Part of a small language model's weights.
Size: 9 layers, width 96, 2 heads of 64.
Architecture: LayerNorm before each block, no biases in attention or MLP, tied embeddings, attention and MLP in parallel.
Training: a variant of SOAP for these matrices, 4334 steps.
Each number is 500 + 40 x the weight over its row's rms, rounded and kept within 0 to 999. Layers, rows and columns count from 0. Numbers have three digits each. The size before them is the row's rms in percent of the matrix's.

# layer 2 MLP down (transposed), 384x96, rms 0.177, rows 140-173, columns 0-95
092:519484521462449433556527486505475562562516448544529526516425456563543477442563478534518458514533562454466523496465457519538363517473450480471471510463474506467451423487553538458497473477473564496501448476499498511582453517543501534527519475496578451503477423492510472550499461504497503521
098:545470534576468450543519535529505525464489466514481600521519529477474529518483513528482558442461473431490557534478524569444534450580454469441456458521504449492500447517503598495486517457478450508507483433502449408434470528460487468446479533503516476481484474437433515480469426510524490505
116:478505487519464550593516502583524485504424534483512567506500487512477502412556486532484506438497528501538574503525502507493428497491552486454508502602555452508587466497486506453497492506587404564519529494557507535456515484423525481549506442530521493497481494487489524511442437547544530481
085:560503479550561560457427564489499459490622479564494523566503456478516503529556493530529429539491455473583484505480549492512510477468502507495457523482524473466505529460524567545481507523502463502478544505502437530446463529460486606474454499503503460485468447479538497586523548535546576521
116:495444516544431414468541537526501560539454538485499563540469524580458544508520502577489457493501542530500505476524515614507463487546469520422562439484513495543521545521524547480539513462432510484481560493511490512532493453502521473535443538575559520477470492486572441504540510448449458465
105:545486530503528463490503477505493539440537501469513509506447574562507546521518526534430499474542475474471462557431542465539494429532509536536534478609582498540480558527499556501537455512468524491530479488463535559550510432488487534535505466414509446483536524534539477524546558524587571450
106:440493526545506566495516505498516581469521537555417492496414497586563497548504555534576459607520540518460486526468508470536448626524491501416527513530503527524442506537512522533496479505474570501482533536508461507546529525531490511534492449472508525533517493534549557483516553507490482550
123:590528441509524532487529467554528543512501452501504551460549501528512534570476484492514460498553487460488454454559543410471511450508580458411542517527522462566519494466445497508553476483541482507591528468550505445454463446500501504499546473528494562531543456534472442542492461531548574507
095:513478457397451497495544519390470459466480521578459487435432552514540472477446428462516459451501482451525501539518448455480504472406497490490509491510539464480504519464503422449448539489515486459513485472454479515509563451460416515523501484463578504563505528479486473484497495427458502526
093:462538484567539546498552510569549498503589536559451491531491478508479440490568491430529481568494484491449424495474535498542504499498531386475467580521500533465422538492516536525497451483523571420485505533490504519477466557507463581557514544499523525527549512535487463458507559491500459503
108:492550521549498530523482474469549571527549550512462442495523498465517452513503556471525587492477529542529493539443490511506529518425430508592512588508463442521504483465556544491490548496515526501475506537463430503522545502505499473511390531560527520468506467423439515530507469544478520606
074:506490594457525406496499506557480525516468495481498432461487508598504472495464544513498428496520520610458480469542441468471431490505470513497460456447495546507491543503445470506535482447505447595503516513563506532520507471429496460471524576518452529506529429535468535539492510477434455502
099:507552443466537510496481500487513596497550513551525527535575520602481533489485472449511547455479503558493455525491571465525627466474458505454483569494535530509491498497557486544547548458579527545526510489509492528541505444491485558512402529529515564488468470483492542493502482529559447520
102:504519517535560494510572476497443445458372435498451467486562514515524460521495531560501586514462517496548546560498540474434545486586442515504465501492511496513485544496534542504511507549496469469524463479467551456463539463520449491502455498477502516529527400459491437465526433502426555497
098:559470567492502535471513501458501477547491512562505528500531477534530496470491565549497513447501561444479486480544506451495479596497480531471550466522470424468499448464471488573452476488513614528423559477579531544512468541517538538486620501513445482486443539517431469494481478502485512512
099:534501495509444535486527469488542588462535468539498494469511527573510549482533484504516497529462447539474587607556426489474522457526486505482478524435525511480485453486515475482470531451495553490544482523463443461473504435531487493461385508535513446496565505559488503539505535522479631514
099:510536575471508535574527503500557464566554489414527486549534527530506528491481507446568488555514488449516500485490573499557535448544513480486500436494526522406463499486504484451554491475475500435544446455503483470506483520474508472447558453505517540419541486477493451588562605492503503474
068:547513479523433493446471485437455495523515525480487545545540460484536474526528542537526444499466533493477517499467564445511579408581478507533532474542488520403519456466441456480442378536455492596505468496465484466553495483445494462460502449471474520494502524463534541537541515547514516492
099:525451578537507436543568464501506499458582504439512522435511489547553546499550489471466430498470568478502494520517427439484454484575467510495448534520589529431505478489543490439467545455525520487546526416480583478474521487485502465493479469542468496487505506474454535540569471502564529482
079:536536472459515509484561460534496612534445496508418542505512431481580488488521491513497497512585531504469499537482498549467517453405542522501501492485438569567606521446560478464549474510487480505525486545516492522499520553436472463525502479521498490534506415473522549422503441530493498468
091:468500578515536479491525565533452506514524476517486495538461551444512482493508512505518509505470470515552498486491613455465508468492519497452443566494443527430497477475480527527508526478522514508534522424481476575473467489542554492442520504548571567639522493455446495454562463500508566571
101:468515553583477466541444428556487486529447558491525532480505457468522509530480546437522546478450524511547572448482489563449474402530479499491510484542475473447517469469529470474455509484545432532561456474505503561480518548489545547485533493549436542412491527455480491550439466543481519558
089:578491586526469489521402585551464500453536485535479535493482509474442504523499480493481497546460472442519485452500645444455465494407554473464537466516522507507452520506493449482448509545553527479527492484439511464501528475504495506546517527461445487472555470518562457557537522475451487485
094:558477490512435560502490506490476518506413479553507578507498442539495486548527497501560615541534516554507563526488475550497520473463543458571544586433541479476505490490558521484516534550506463553544502559487522490504511524405463507487475559576520481517463408532468530501475490465533501512
092:586545542499466545543472483614453474477553477501446465476499438504521487574502578421531508540483539483543535462473522522547451500417480537461442494527510516549549484562472484467500522538545511536539494496449504539538486477478521537522467477492483501507617441561498482534475502456549519449
097:465518526600494476473616472472472434507538467540515511521502520521491513501498495449512503526514534499503562567567500486441519485519464538473435506415473495464457496498449462544526480464504468477487490494430528437478559408579416481481449523437543516569512510510488542462481565530534537521
099:518461535500550536513485475517502515475595464486510553492601544502560577551544497559521549451526513477460442526473559481513544517511553450489495515517467474468499490533468525465484501616447566463509500489521534478525562479493548430496494538428526554516523521525453501526575543508484503598
093:465532526549546550525482504536520501474582491461522577476598546436472487532488557537464547511464447479553611550556480473436472525517510548459544536518437452511463553505456499514437508475530489492483545507443519408510450487497508466468544508478503476515479531494504461556506459539525420534
105:471488451492500490479511469541525544535517583580490484557516494556502537484504500513423571397454483533501557546497494543487510512532398469492528555418479479512487574482448487455490496525496546491477573502452480500480475408469450478507530528529512502514488461553516591515516490534546439567
096:437434500512505497496552568458481497439561518385510480513490476539481468438522502543507545454537560514565554540457513457527523499493551526518504481554460538475499494522482468537541512498572509531403479523567549537549471529457528502505443518519532511519443546508449502517457588524411502453
103:468483520509473463583519541513435535451448510470517511516491472524473478507469603430516485485544492499455579604505514377475617496461561520457510513503504474526459501456500493471483453507521437544444486478470527546470535505590499487525468499498467546463495522550459537500506553508518528476
111:529535518582498527496462459435493543560498571591499532469509518523572527501511496559522537534474509515511479489555481517496508559518501539526527597468467500511457607482477522466511525477480499478564424507462473426533542491467480476503534533462514475419461489470481485485467508577373509518
101:511445554525466484483513485521518516484490521479527442600470465540448531512590516529477551503460534593435585563510510497509572544471478486459513484509517540544481456502502568447574546523506458496500495466476553460514545494496527521556477494460462519535471598538415455467459517520511515434
103:518551487588490511454499471544535488553530448424509544452544535516489469506498543475522517507458484477480492486492572556477561494492506553495570546463584547469616518458441499585499499520459487483520554495511514447477521509501495491493483451509429481526607500467521474464510450533571454443
# layer 2 MLP up, 384x96, rms 0.226, rows 141-174, columns 0-95
095:513539451530494486462465504525534459547465522503436424478483467416512494474536500473450478529452498511476521506600487518540499570502471534551501459505503499469507483411532513443590485471486527477432535531510499469519515426587496511501499535477481456553477574556436565589478528567501453490
102:543436495493560585549463549428551461487515457542539456512540493484550497453460435529446502510513560505443428583442513445579564485521504570506443519510481494486510521540495544467539474489475478436512555487476490517453540427538489464437496462480502518473452516450464463442501513493487438502
077:500518489462478416572550478542525466531517454524493538498462517508466409477474549514507552459530517514529520479543496555495530512514423536568495473435457472579526459522435537457549482431537451538453493421519470551513527467555504514463495549494488519570465468474507539497457396502470497568
109:432497513520547518481474492504547542551500508460468492539570511521579455548529439585518468524465551486472507495467438476529470430425449469483488534462481442513535435484419438455508528448483493457598527492501482517459527421539453505484452488457529579531481452512532466467475496533554505519
107:506513402433502526512588518478541590488508470520512480529544537456483481582446514439434455468491473573483512479520464539534487485500479564489588547486431444521568505537474487456512592534465509517522548463517455505537566521593481514462502482482541486524493489539487492465544479512519516452
104:491505541491475467517436452467495558483456431585508541451557443487527466520490465557523479487551532497436480534473502497478432539461533564480541501534490489517410487517562558487562475528524465507533584503444469476496452478562531479559513519535465512527486451445504442543468434431559459538
107:480532473553478476506546479550494439519483510582435571531497496481530552526543504460520453456613477479466480467479505458463485448537560497416525590473440440546498492522488478462518492506524501522437530486556473478443520458549533445509573518459538528548490421492485501467518446529468544449
106:556604568486469491468514504463487582476486525532506527536496533544552422484515491537518457456488464504547484560486465471530415484474403510490472459469523510475466489492553442493541445472536546506600504546471491514430474497504540519504475541506581435417530440511496505520486548537482484547
108:504583460471525501472524474524435430456468525393570459542503470469526509442521516502510507437484519485439590496569497486482456500459488565480542467503526590479453482434508464516521437484467374519532511557537496509445544478516466513489525447525527507474462486493518559484513456464538503510
111:450474491453480485547463511490492476551525573523519518418542453549539483536507499480528504508436486545475466502499466440570494506524490522446560407521454524553455548474504504505530479502539432473422591520495405475456586492551499502490446505494535522530528451493448501498497563552562552465
091:501573508494508493402475482516496494483522539542504496486543464504438508481495538488504474504423534472479466540485498490447500480479454496452492441503486532500547458491503553555466483414511565420439447538624534456513550542490446472451524574491486541461524412458525474524464452540563539490
098:496529527566514496557502426517522408504512536440464479525530484521466468544545534555545480516524490493427464491506426545534475596545475547499536454455474543494483500399509527500476477478470520519503542556489486418560504464518521474522575507397500465463431483473548521543508539500549538520
087:559483430407570443528542521419457517520480516424540506468483444575551477559428489511526484508540499488481515406482499442500461491518463545474536457456468563513479498504483463472447524481530451545527528425474531531428517498567478451494505494482437522486531441501486515493500549570496501546
112:516513543500514466480486480522475467498485472545530525485514503417570557496438564490463512491485505575520484493481443547484490557497496511557558425501439456513345514518528497536553449482460461473449514431493499501577483425531503542488535522566558458512505514457456520513531507494501430545
100:524539475464502539505511470470495443491584469459454427459549472550524540485533557508525444500577498459429454522536492513588546451528542543450548531483486506451471471460520569537493504423428476443478495508567514520516478488517423467488573480510446464496545468473507506454494516484435498579
106:511552548495438546550486581507474546450434564495468515524520498472562541570480391514534542492508432529456531501485521515406506529473520505521527476476504523502536454562470465571533477564449476479549477549527458518547555471464514481476555510534517516465497490453453483423536473477417470515
060:518501519479472492578538487551456490530507525508570530482551574570461536458501544555516587530529558483558438488531481480481513563473533532495478469532524524555459511566507526506541557570525462442480511534551492589591496525576472546522551484498581479546523490514520557533497542498524525505
104:451462481489531481580505447474497486486479489453524507530487481466430444509470525551561480530559541579559488484496500503543552461443579484518467518424491470514477512495506465511580570564411502471444506574542472465481493538541567508554506491480508520462507479534497482523446538487424553583
095:435480494491568467524438494485530436494483418518546501458490535531535550463525490588530481457475450477530513452503462528527459525500546476521512462502522614552465436495439489495441577440438495453443485533555517499558525521473470510512567560474462475448558476578486504488452508514526487505
097:430559502479544469441598467412525517453496513543501503473424482473529548420477503570506565521501524519490529466462471474539511497550518449485554471416453551523496591543399595473529527480506502505468463537512531502520446479511510518449512486466523524466555494458523550530525488504488516479
098:531533500420551523555510553528443501490514497486547579455507551431511500444468470493500433480564523580406512487588489487450464465480511477482538518476470534534488477533453439575494500441456523437541502480487468462449491530537534457473444550520563481470511460555493472452551481450482461511
096:448562507522500527507587404510522494462438553516491518484504510434513519476471484503481456557512551548526514556465474584527476497561407511513517509532469481566486509474501535556469460446491528465530477463455536532491517431452590475485509463541542442421511534536484435541420539495495506520
106:503537505486579430507501510479549469508521471528565428471552531493526476471461467539524488475518506508488486511532471420532469538593446549384501443455443555424516490447539437498471471489476514452491505548487543465473546501514497520435576563439461485502526486513569522547493544552520521507
103:539568485477529442474470450426557455436432536456543529513464507468481501487488472504482434452496490510500543505604462522536529571472499484550534493535499456446503507506495485549495459461422491479512507508475488408501533541637524446459466581550502449494545532485497538485484458495503505510
100:474511513462476543515501544542453556504457513477446493517458431433504591554430489475532498505510478466521469503431446564451577474548578552591516505465450454528526546504441496465456502524516536483528480477453511454576519506483538400502507462484499477516528549469494518466490574484532455541
105:509497464403434498502510463555485518523481517472479451542548474532501509482535476455457480452466438526407482541531483507449452469510501531565547494465484547495487413510531440530467502571553530546498534492468456560476527468508538524509479532528505508504484613500428518496521477457453495375
100:553473547458473479415448541479466485517471542432501408560519446472493532512474531472478458507486443402417526407570509496543469482528507480490447520531564496484477464535514497477540522560520526550516553462511417559497541500542499542443532501523475547502541525542492524526495493445433530504
107:455539451487443447492503509517464533492472523449608556497529592533502460492533448463413475479441486515478469498455455493515494482455588483498454471581526531509518426479519497521491526521488446441512500498519452429447572562512540480483468515581509495510456484430521420494461480464497507513
094:580559430465469556467519492539471571575458542549473534504482525582516518525522506489484530481534449460466493497477452512490487507492469507436483580453535503503450464424459445501444506507484459549587493488542534475460469492514581540445552492392444518449482474528468517512528462491541483501
102:528464532491521501458524504518463540453544539483416527456414533476498513450412456495476525531503503568470492511464492513445475502490546511593529510487398488478519496453434432507436556444542529458576525505565502429543536474518456425459507489484513520527495523498476459435562513484459478490
111:588463438452506498466445551545457434563453553427537455489504518466505525499552476523496389484488447475450497464542474479539571472497483532487543488519520512497483535472486521471531475451559448451514532583529548446497558534441476474548493542491576537470475505527544487515486512529499588512
099:503534526465503469414500508468515545494501486466492497525440527502554468475469512551530477496513516596427468507418481565482497507557470530408475537491423444512457539482454506545438480517463584469552460495509517494546514500559453468471520453500519496505486506409512448476590562445496469555
088:538556452458512509491460586426473529557536493522529413503535502409498415519516424513516521435492526517502453538489470541529517518557486553512508475449524466527461548486485534537577507518460446513477529439558510489601530454495516541398511557495501466466476469453471498513470531506510474474
087:541481503482501478517450462548510497458480530554498510514498400474556440488490520512582454472557532448495515520517482467473453507469453536548483516480484526442503437557464466501591403458481507475542594522523467566528509445516582515473518515434441491464569472465522480459491555491475559503